Part of a small language model's weights: 2 heads of 64.
Each number is 128 + 24 x the weight over its row's rms, rounded and kept within 0 to 255. Layers, rows and columns count from 0. Numbers have three digits each. The size before them is the row's rms in percent of the matrix's.

# layer 5 attention value, 128x128, rms 0.0488, rows 13-38, columns 0-127
118:118111127144124083127130080115162133130114124148121120079138104148113128123111112117137101119117097129140134075119099113167080109104117147114192130150148155092123200108114118121129122125090115126126147159089131105104151155138152125153162114083077126117174127148124172114108117137132126103114161129107100097128086140125169118090099142121098146097102147105105139120109093131141156145103
106:111128095136112058122128148178123113123131126115147105115138154115146128134096131098164109122146112081152110084098135110174117118125089113129165124133173125094098123083133123120107052107105101115119157167085155146084148162119119140106144113089137134108131151125118153144143115119126129144125139155088123079111074134122132147094152183113110108146132135125109096137116118129135131131139
135:127168142080148152157123139131115099124148080167111144115094136136144118112152157092146162176133139180102129124090149117126144124138146150119087185133103137118114103150126166113068158155132125128123130131133095154141124116134100117142180134143111109122092152108129114139129159147148130121112120134175201113138154129123092145146153139158152136116095118174142169111142149158110109134121
110:119145143103101090113127133129130132152108099163127153147143117103111135166152163130136144093101135133131126092101161140171109083191081155087109157086139155143136089130112109134088128143161151106088115109092122145092130128192127106121129118117122113118077152136124150124113081113109127154120100117156137106144108163110125117106143163131158108128113114125132172099147109156106144139167
129:109126105139106143118154146111129139161123160164143122133154158140132108118142113148138144137084136117122104102112113119146105114166157161093119087150118158150108149138117153152119154187144121107120134071117145124129133114151097107155126076147122124122164113135158133128147123171085132108113110167127175113138091145082136133141132119141141113129137148170119152065136131125159084193078
118:119130096113153160133148104119122128153134125170141103093129093165127112105118132157141101111149169162123127144168092096091133111150138134163091137071116082137167134144133104120137140084113166155153155172167123163172107138134158141133134159126132154142154122106102102106111183118157135112153138129094157111123094123155098148150130116083089097146128119112131099159121136118138157109131
115:081137160113172153141064125156095191139116134167126152147190063151137130142116137141116162087115166133145100169121126139128113131126156160108090149094107118102112138169142171153099134121132105149170144101153131115158115103115107159128142125130133152122135119153096135138144129135154094120116137129163138118118144113108112154122138101114067119102122121091121145134115138129101137107139
121:153122161123124158116119149079118136143125131152121162162130157171142135159107120102093139130153148118156104160090184136123157092144124125110111145141120159166120070141085170100150160136121082126111151135179108125115163091172090148159112152151128109124102128106141148150145123141129121148097121146160091155163144140151132170117118122150160135115114121160128179096147129138135141122126
125:135135137149125086119160146114125117115153132121137157130123110101104130123133126102151102115134092137137122141088155107161136138124097104122128168114162120161117120087145122122146108110153145131135144107056131082121148074095133091112148126152135100131106140115127145135141045103118107155069156144092114147140202136139121165094095139142133124147126109126134121141168146156108172119131
128:128149107136172172106173121131135102104119147111128158157097148172133119122119102163137117146105141170089117135162170118121159141144165139144120109139125122152137145164112101127193141157101116098105151106119123106130131127194137103143096116130157131131165148118160145132130127148112190097142101150051127088132113141115129149161160114131120109139122134170126151111126103124151144144143
131:120073128138177164110128109116144106122112117142120146162101114150108121145113106149132145157098130127149122151176166119101135166110126142185104177121117103105123145137131108124163169067096143133115164198117126151119122126182139133140114147123122124120110168118120170117130155124165176108116115097150089099112100124125126120124168132150113123142132118119137144127102105132096165135174
112:129141107113089124109129176141090141129129124150122124110144151105156114092144141161103110129118134133112158160170062128150145092124143109075157137122152104164132151147135099098109152140140137150140090100096127138117110142123121134097098107112109125149116096111160080117141118109120064166107154140144141182105095157097137095158165127148176121141108165130112140111129133121141158114094
105:140102164112122125131167146150131144139145098135146176100136118067145139101154113133106119145122128086119142166152174138114140122053140139115114144137167133111136141111152081151066135108148146104114105145094141109141109150124115158118156152118111139082158148141142115123154057169153115146113150101106134101106142106133128163102124127125125147138120129096105170156131159131132088107125
129:121147126110119129144120128097131133088130132145154127092099091126113091097117141130124098117148167138139109167139130130116151123161187131135114126101116112134150189121133088125162145122158134149146192104114165156159115112088133122133109140168117124127200119132128142105135108122124146114149168115121121153141157199140116148150140078100090108127148111114114135138179159126137162139153
124:129149154115114170135099094135118138152117146151125127119121107131077098141119126134188142165115098147083125157134130114138120128159163127126161143113155131180130163106123143124155152071143135144131167096133111154143140082082149122167140103139121127121180117127136141119102138122136111115143115087112169156114148174128143119164105119196140104120117136139143134189148165138118151114102
120:136136115121147114137110126127099136156111118140131130137158164104163111121113096122114090107154143128100154118112117134171132155159064125120094139094125126118133113158138118084136151158119169164139122157145117166161130104110102083085104159102151131140140142115156096141139169069116133135092130179123140134093071169135122138159166131103091108139100129141153098157140146113141168124114
118:117128119092136149112124112156122126159114136145114140125106128151111117194137114117162160145125117116083114147144150116119149128162137150143162139120190148170155146118112112187140117103132129102099133119151119153126126147173134137142159090088141147097106112140133159111086127142130138112155048113097173112141078130151118118129166122158151116123125135140125158174118139133145079093143
138:146147121127123117119139137111142118121152118134138108104111129069115124093112133140133111142178144125140154110091123108103109127118080091107108169110129098120135100123156103076138150112101162135150121129095146155138093084126128112100105151178116105131141176121102083098157165098148123142134149131093163139085140140152108136149121122120109112186152108114154091171146154153098170134155
116:129186124077106162125130119143141117144121071104110084121135114102135138144132111089134125150119154137090127108102157131130114153121161119177107137125120171102149107133095119106093089112114104114158134160195154117164115112137144122149166142133129153109187122161105129115107166145142135107154119112166133126121106096132171162121116115122142147095140116117124165145129182108156103126155
127:139096111114127159167117185155118132129183120187133146135147129158162103094116111136104095151157133161142115129070136138148145120126152131089119145148125139128085154139126160108125105170136111166161155137162154088137091122098129148155138132116129111136158154113118146148143138150113141136093164174143120119145158100116096158139113171078133136149147119116145134105075139142157147139102
113:128125172116129125112155163141144131119131175123137158117122135105124148120132097145150104163098148118106123144152207121152120144079093104149161156143135128119109133110168093104090109047128131126109113142084134138128125142145114146126143110097107153087122181141155160126161129149135102135106101119092117108125109144153127175096117160164091124137113120113109133124129158143123154134176
129:146111125102132114115109175141129153128123096162147083150100073128089115158126120113136162143131112095157127118095129133073112084143094118094151142175152187123105112110093151189121128093124161129150146103138138145124104091163130152153119102160141128102168119152115136098144165158129121142178122109153155121105111117153105106110122130107139119121164124128133109142116132174114125152128
133:117087153128140062120135127094146121095139114145122166100116160100113133137141106112080133074125137107141148121151117109104157109100081136091144140149179153120162135115112094127130120159102131108094074151105130087096163138167132159136168147106125105128100134135119117101130126137141137123112135118126110124158158083154121115091126121083127154088154104128122104151086108127080122108110
116:127116129132120136112117127065152107164133099136120100079181123125144155136132150144157122099144118105167150122105114143133086132157114095148126116119102142142127129079090114142071083119146153139158081165181147118131142111063121128154160123133154127136159114163146156137116149144137139129113160115143099112157137114101139136120087118066140145111142146081130136120124146115107092139121
118:110124123122142089135139072099165139067139080110118170112090132133186129075118162117149107110140114103164138115155116125141063155076139106147128161134109115087127172122118124138111124119112098104122130146096151162096119149119114114129104126129115105114148163141173125125124154123131136093146139116108087115140135141081157122126154141105107144133097173095101142144127133124115096132122
121:118168151136127117122119113064160130124122119093130122086119144102114131130147149139154097125130177123111126130151114149162152109160123083092128090116135126120175121138164101080156131157146122103089121068087107123148151134117131117105152093135130154146128103135142109134138117109139136111150126166094095126163153154161144171135143110161129110142127119135116146155209152136148100112165
# layer 5 attention output (transposed), 128x128, rms 0.0489, rows 13-37, columns 0-127
116:123072092140138149154116137118134111151168122100119098136145092173115117127104116142123090132132171167143142134134114122130152109151112164167147121125130151148135144139107124143095136151136166111137103089165162118118129141091142119132127136107152139126150141173161143116108135123127116108100052160124155145151098169183152170121127142111161176075121110104108114150135099110098130129162
111:135074083135145184146159132138137131139171099132166100176139104128133163132113123126124112088181123206103121130149094113158140133149131129139128126147160143137094136057126143150095117111161188128094110142144136120130118142131130147134106117122125130141126163114113158133141135146109126113105082121132152139129080152148135128079141136131131145169114172113120105170146145138118118123134
124:142145205114141103113144123124122141132115112122124122131097136093124135155159098134120124126129127127175162117130104104151059114129127116106109121156132129077107114095129129119123095195117143161162146154111130141126105127138124139111112110119124079156131119115136093097127101061141128115143179111118096149121138108092097142111148097074090089142115099129151128095117139121080128150123
108:141093126151132118114132110092106141126163111133126138143149151100061113117153093118141118075158116150124142160121150110127075101180106119101116117149085127073120143141107145124148161138137120159115119135164154157164110140142164140147094189129129107092119125125079109113130128128134091130133114103134139136130122129085127131080121138102125146162140140098095102135113143083070153119139
125:072134131131123040131143112132113115155118146123135128122129147116143106100153147138113131099122162103133145111123119129113123133148131114130074116115117144126099106143108126090147160148155150161116095144154134154159140123137164147133115074118073123126138114153168150141092151080151122088095108128130161157119118129076155113119123143097104180105173106129160137169113119091142140144114
111:141119121119116142131124126128129161097087131132112124122108154146180141115107108150125133166112113099150122073131141087109131107074086131124159161113098114163156148099192123135111089169117120131172093120086134087104113159167126110115159114156113130145132128136147129131125156187145146132111129139135096107129144160142109106141055130138186084143126130122101130134129124120119138136115
111:114137174094124101124102176143150136100130073132116136140112127153090107110166130113151147143129117121165145088093143155123078136121155138152153137185093102131138111137129178147151124154116100151171113150133125122115097146148093095154146098133127116117143151137100140133135132104165107137152147150145147136087118121177156090165125116117132107095178102108122119138160135088141135174107
119:146120177124162112098124131095122114134131132151138145144139108102084101139138113085126149108132161095144139129141131150142111134125162108119128110168137154149106120176093145126178134141098079164171134145121101124129136127119133161117120157110142139111121089112136123151132094112136153136092141167116150160119096077075113112174168115079106119177131109152123105093133110085121153095107
119:154135110141133186142162129102154111150114127143122099145142102107118094157164128096098133096149101086087124195158114125133125121130122125090094106133137120149094101162078148136104126091133112135079126126127128116130148149120117140176072171089124119102123140093102094088150090134089082146131130118132113117130118085154111127128151153113158111116117137097136127124141115143086139143137
121:108108116146135101114108116160096151141098153152122138063109099101145101126096109120117132110080160107089106104115129109151139110097103121129110116064136137160162094138126133105138119155170133140151100129110104142132151143175128117160143140118049172138152119147133151111088136103091185113096120135117147141090133127098109110153139142136117130120148142135111133087092134130112129091137
130:160091141118130152109089129117101153113145113115120132082108086134134092135084079083101138123103161124129126082142116134119126069147097130122183144107127099123167126067164149158156100136133133102169110107099125124106156131133091081133143158128128167133128098137133121117170116113099164145118137142148136119119137134144110134157147131170121109140121118095087161099090125099120146128122
117:149179060143108091126100111122130122181116142126091144155134141130138086091083122130120148125137107110146133145145125142110153166143126122112100157136091136092085134104143104113143108134120107197106148171117122127154125146131158125092131123132112102114144149106137128129103166144139100129100121081080128110145120172102113154083160127114165116104141150159156117153152144151144124151158
103:095138100101116168148091153124162167143137072129129136120124106144156120127129114150112135082131126154158112171124128118133097136084130099123112137134100110158099118130102106160125097134126116164088160089156114125149161132131107148134116108136157122120143132126141088095150094149120116171174117131167152075131169167123132146142207118163126164120132100135164141129135150157130143130110
130:140138120106103168142097079126190117101109100137097134114114134116134070118113145123110122115084100058104127126120146113077142126099108128129080132104122122159186099127133098105113129168132134133143110142098111093102126170133112108131135129119097156131116127153159112102108133142143092157149083164136113131102160112155131074163097124128154132093117122123135115138152105133161136130106
126:143164173135147127153129103090113155118102118137119095087118121133142062114123131103116102156081130075138127106170145086139120094128101146117094113134108146089166124122103118083115115141123104114125129127148130114075116156103101130133121121085129110117131143147138110135126126130128074098091165162119096082101168125155172121153129127153123148093120132138137118177141080111111128129144
116:169081120151156175141125117143166122144103155126115125142126185126129096145088120126163149142130121120102137111105141157127128153116107094088126121112105106128098123114137106115089117148096110161123105206122141118107119126165136140087144116131110113114118161096133166137141158162133167107113153093120084171131086164104109142104135134133167095139141160149124128117136130105087133179123
116:116123129141161096122136116106091234119110114151120122090094132108132120106115101109088132121135124153143115092129151074134110127123109121150123095123095142086191155117137130105140084134133091126130129112160126150109125125125113127162140121138130145130131128156113141145122110123106119108112122161138111097115143134129179121112131113171077165135134149135087123192117110125091139078137
138:170129123122131213129142104104135110103102120147153120130129161115171116154111101135143119130116111065130135165160128162126134104098087134067098142103130097130143142055150115172072103117139117110120131126110118112111121125154150142131113147146098096158128145108122096114152140138142140123161137094151112127132151110117099141106119139132189085155124138131143147129138122152137129170138
120:111147178119158139123120128127098154092139082134134136113121129108136147152127155171161089117100131165141121102121138125166139115091112123126154130086120120159187110138129115147120144156102105077140140108144158122140095116110138146094115072146173132134158132168139108120097112103174120142152146159160073126110131115135198098135130085136124147155132128123140107148133143167146114118101
131:149121115101108088128115145140163088142122129113132113204100094143178141123123104155113113143120121099136138101144096106139102130076169103153132128151142147190101100102106133142146097179124119139111151182110130136132146125150140149134108093110127134127145147077154153154147116097117131118141098116098151163129114108122082113146119129123136116125177143133176136120109138102151120164087
109:130133133145122180107105154093118174113140069129150128095132087128120125114110113071130085082127153165099128164148101108161106088087118124102132121111135131115075123112140134163119101100141135159127131130130141135150131113138104161146096160143126129143153149122147092094177122140105110152107118133154125105122121146156132150126228151154119165151132127130126130119127145121140151132131
118:153103139095153135106143128087139153103124138128168132132124158123141127140155092107119090101128137084170133100174128132112121123149118144158106097166129156133190142054114146169144104111171117117139140101141115127143097090127120134150123129155154131130148127142127121147139129115123121124129107114150127128110189092099134114136086109163106176123162131124119112205111118123175128150130
132:150079099128138150144125136111115129134144176135131137148141127133121135161157090149126158087173100141135129174106120160118148143123152118166128108131140126131159158167102103166123085161106094119111143070126145137157140081109121097169133170139166126143120119134097114129143132149097150136141058148139183140149116143169109175129147125164118129122108094130084131114121133144115130120149
119:115140129121141118118157120103138090149129143115142150127177127165103180131157145181154104121159087136122137136134152108137137129135121129134145139133132111145099124168140129130097188129096145122140095116158162105169117146106153141106085078099194132110140087135158135154138128156162128143157134172188114115163112115160113115147078138142122139155160109136159132130105125127159111133103
118:131140095105115158151148105143176111160173123111113177077131094169120114142098131168116102117124153178147128131107133161161100157146109137114147175134175126133124106063134111126082135116159196144131102105151124143144125143121153106138125119106120125138106129142144142111146149096153139138160100178137148156153116133177097155137122147121145104125119100152119126099137124167131131120127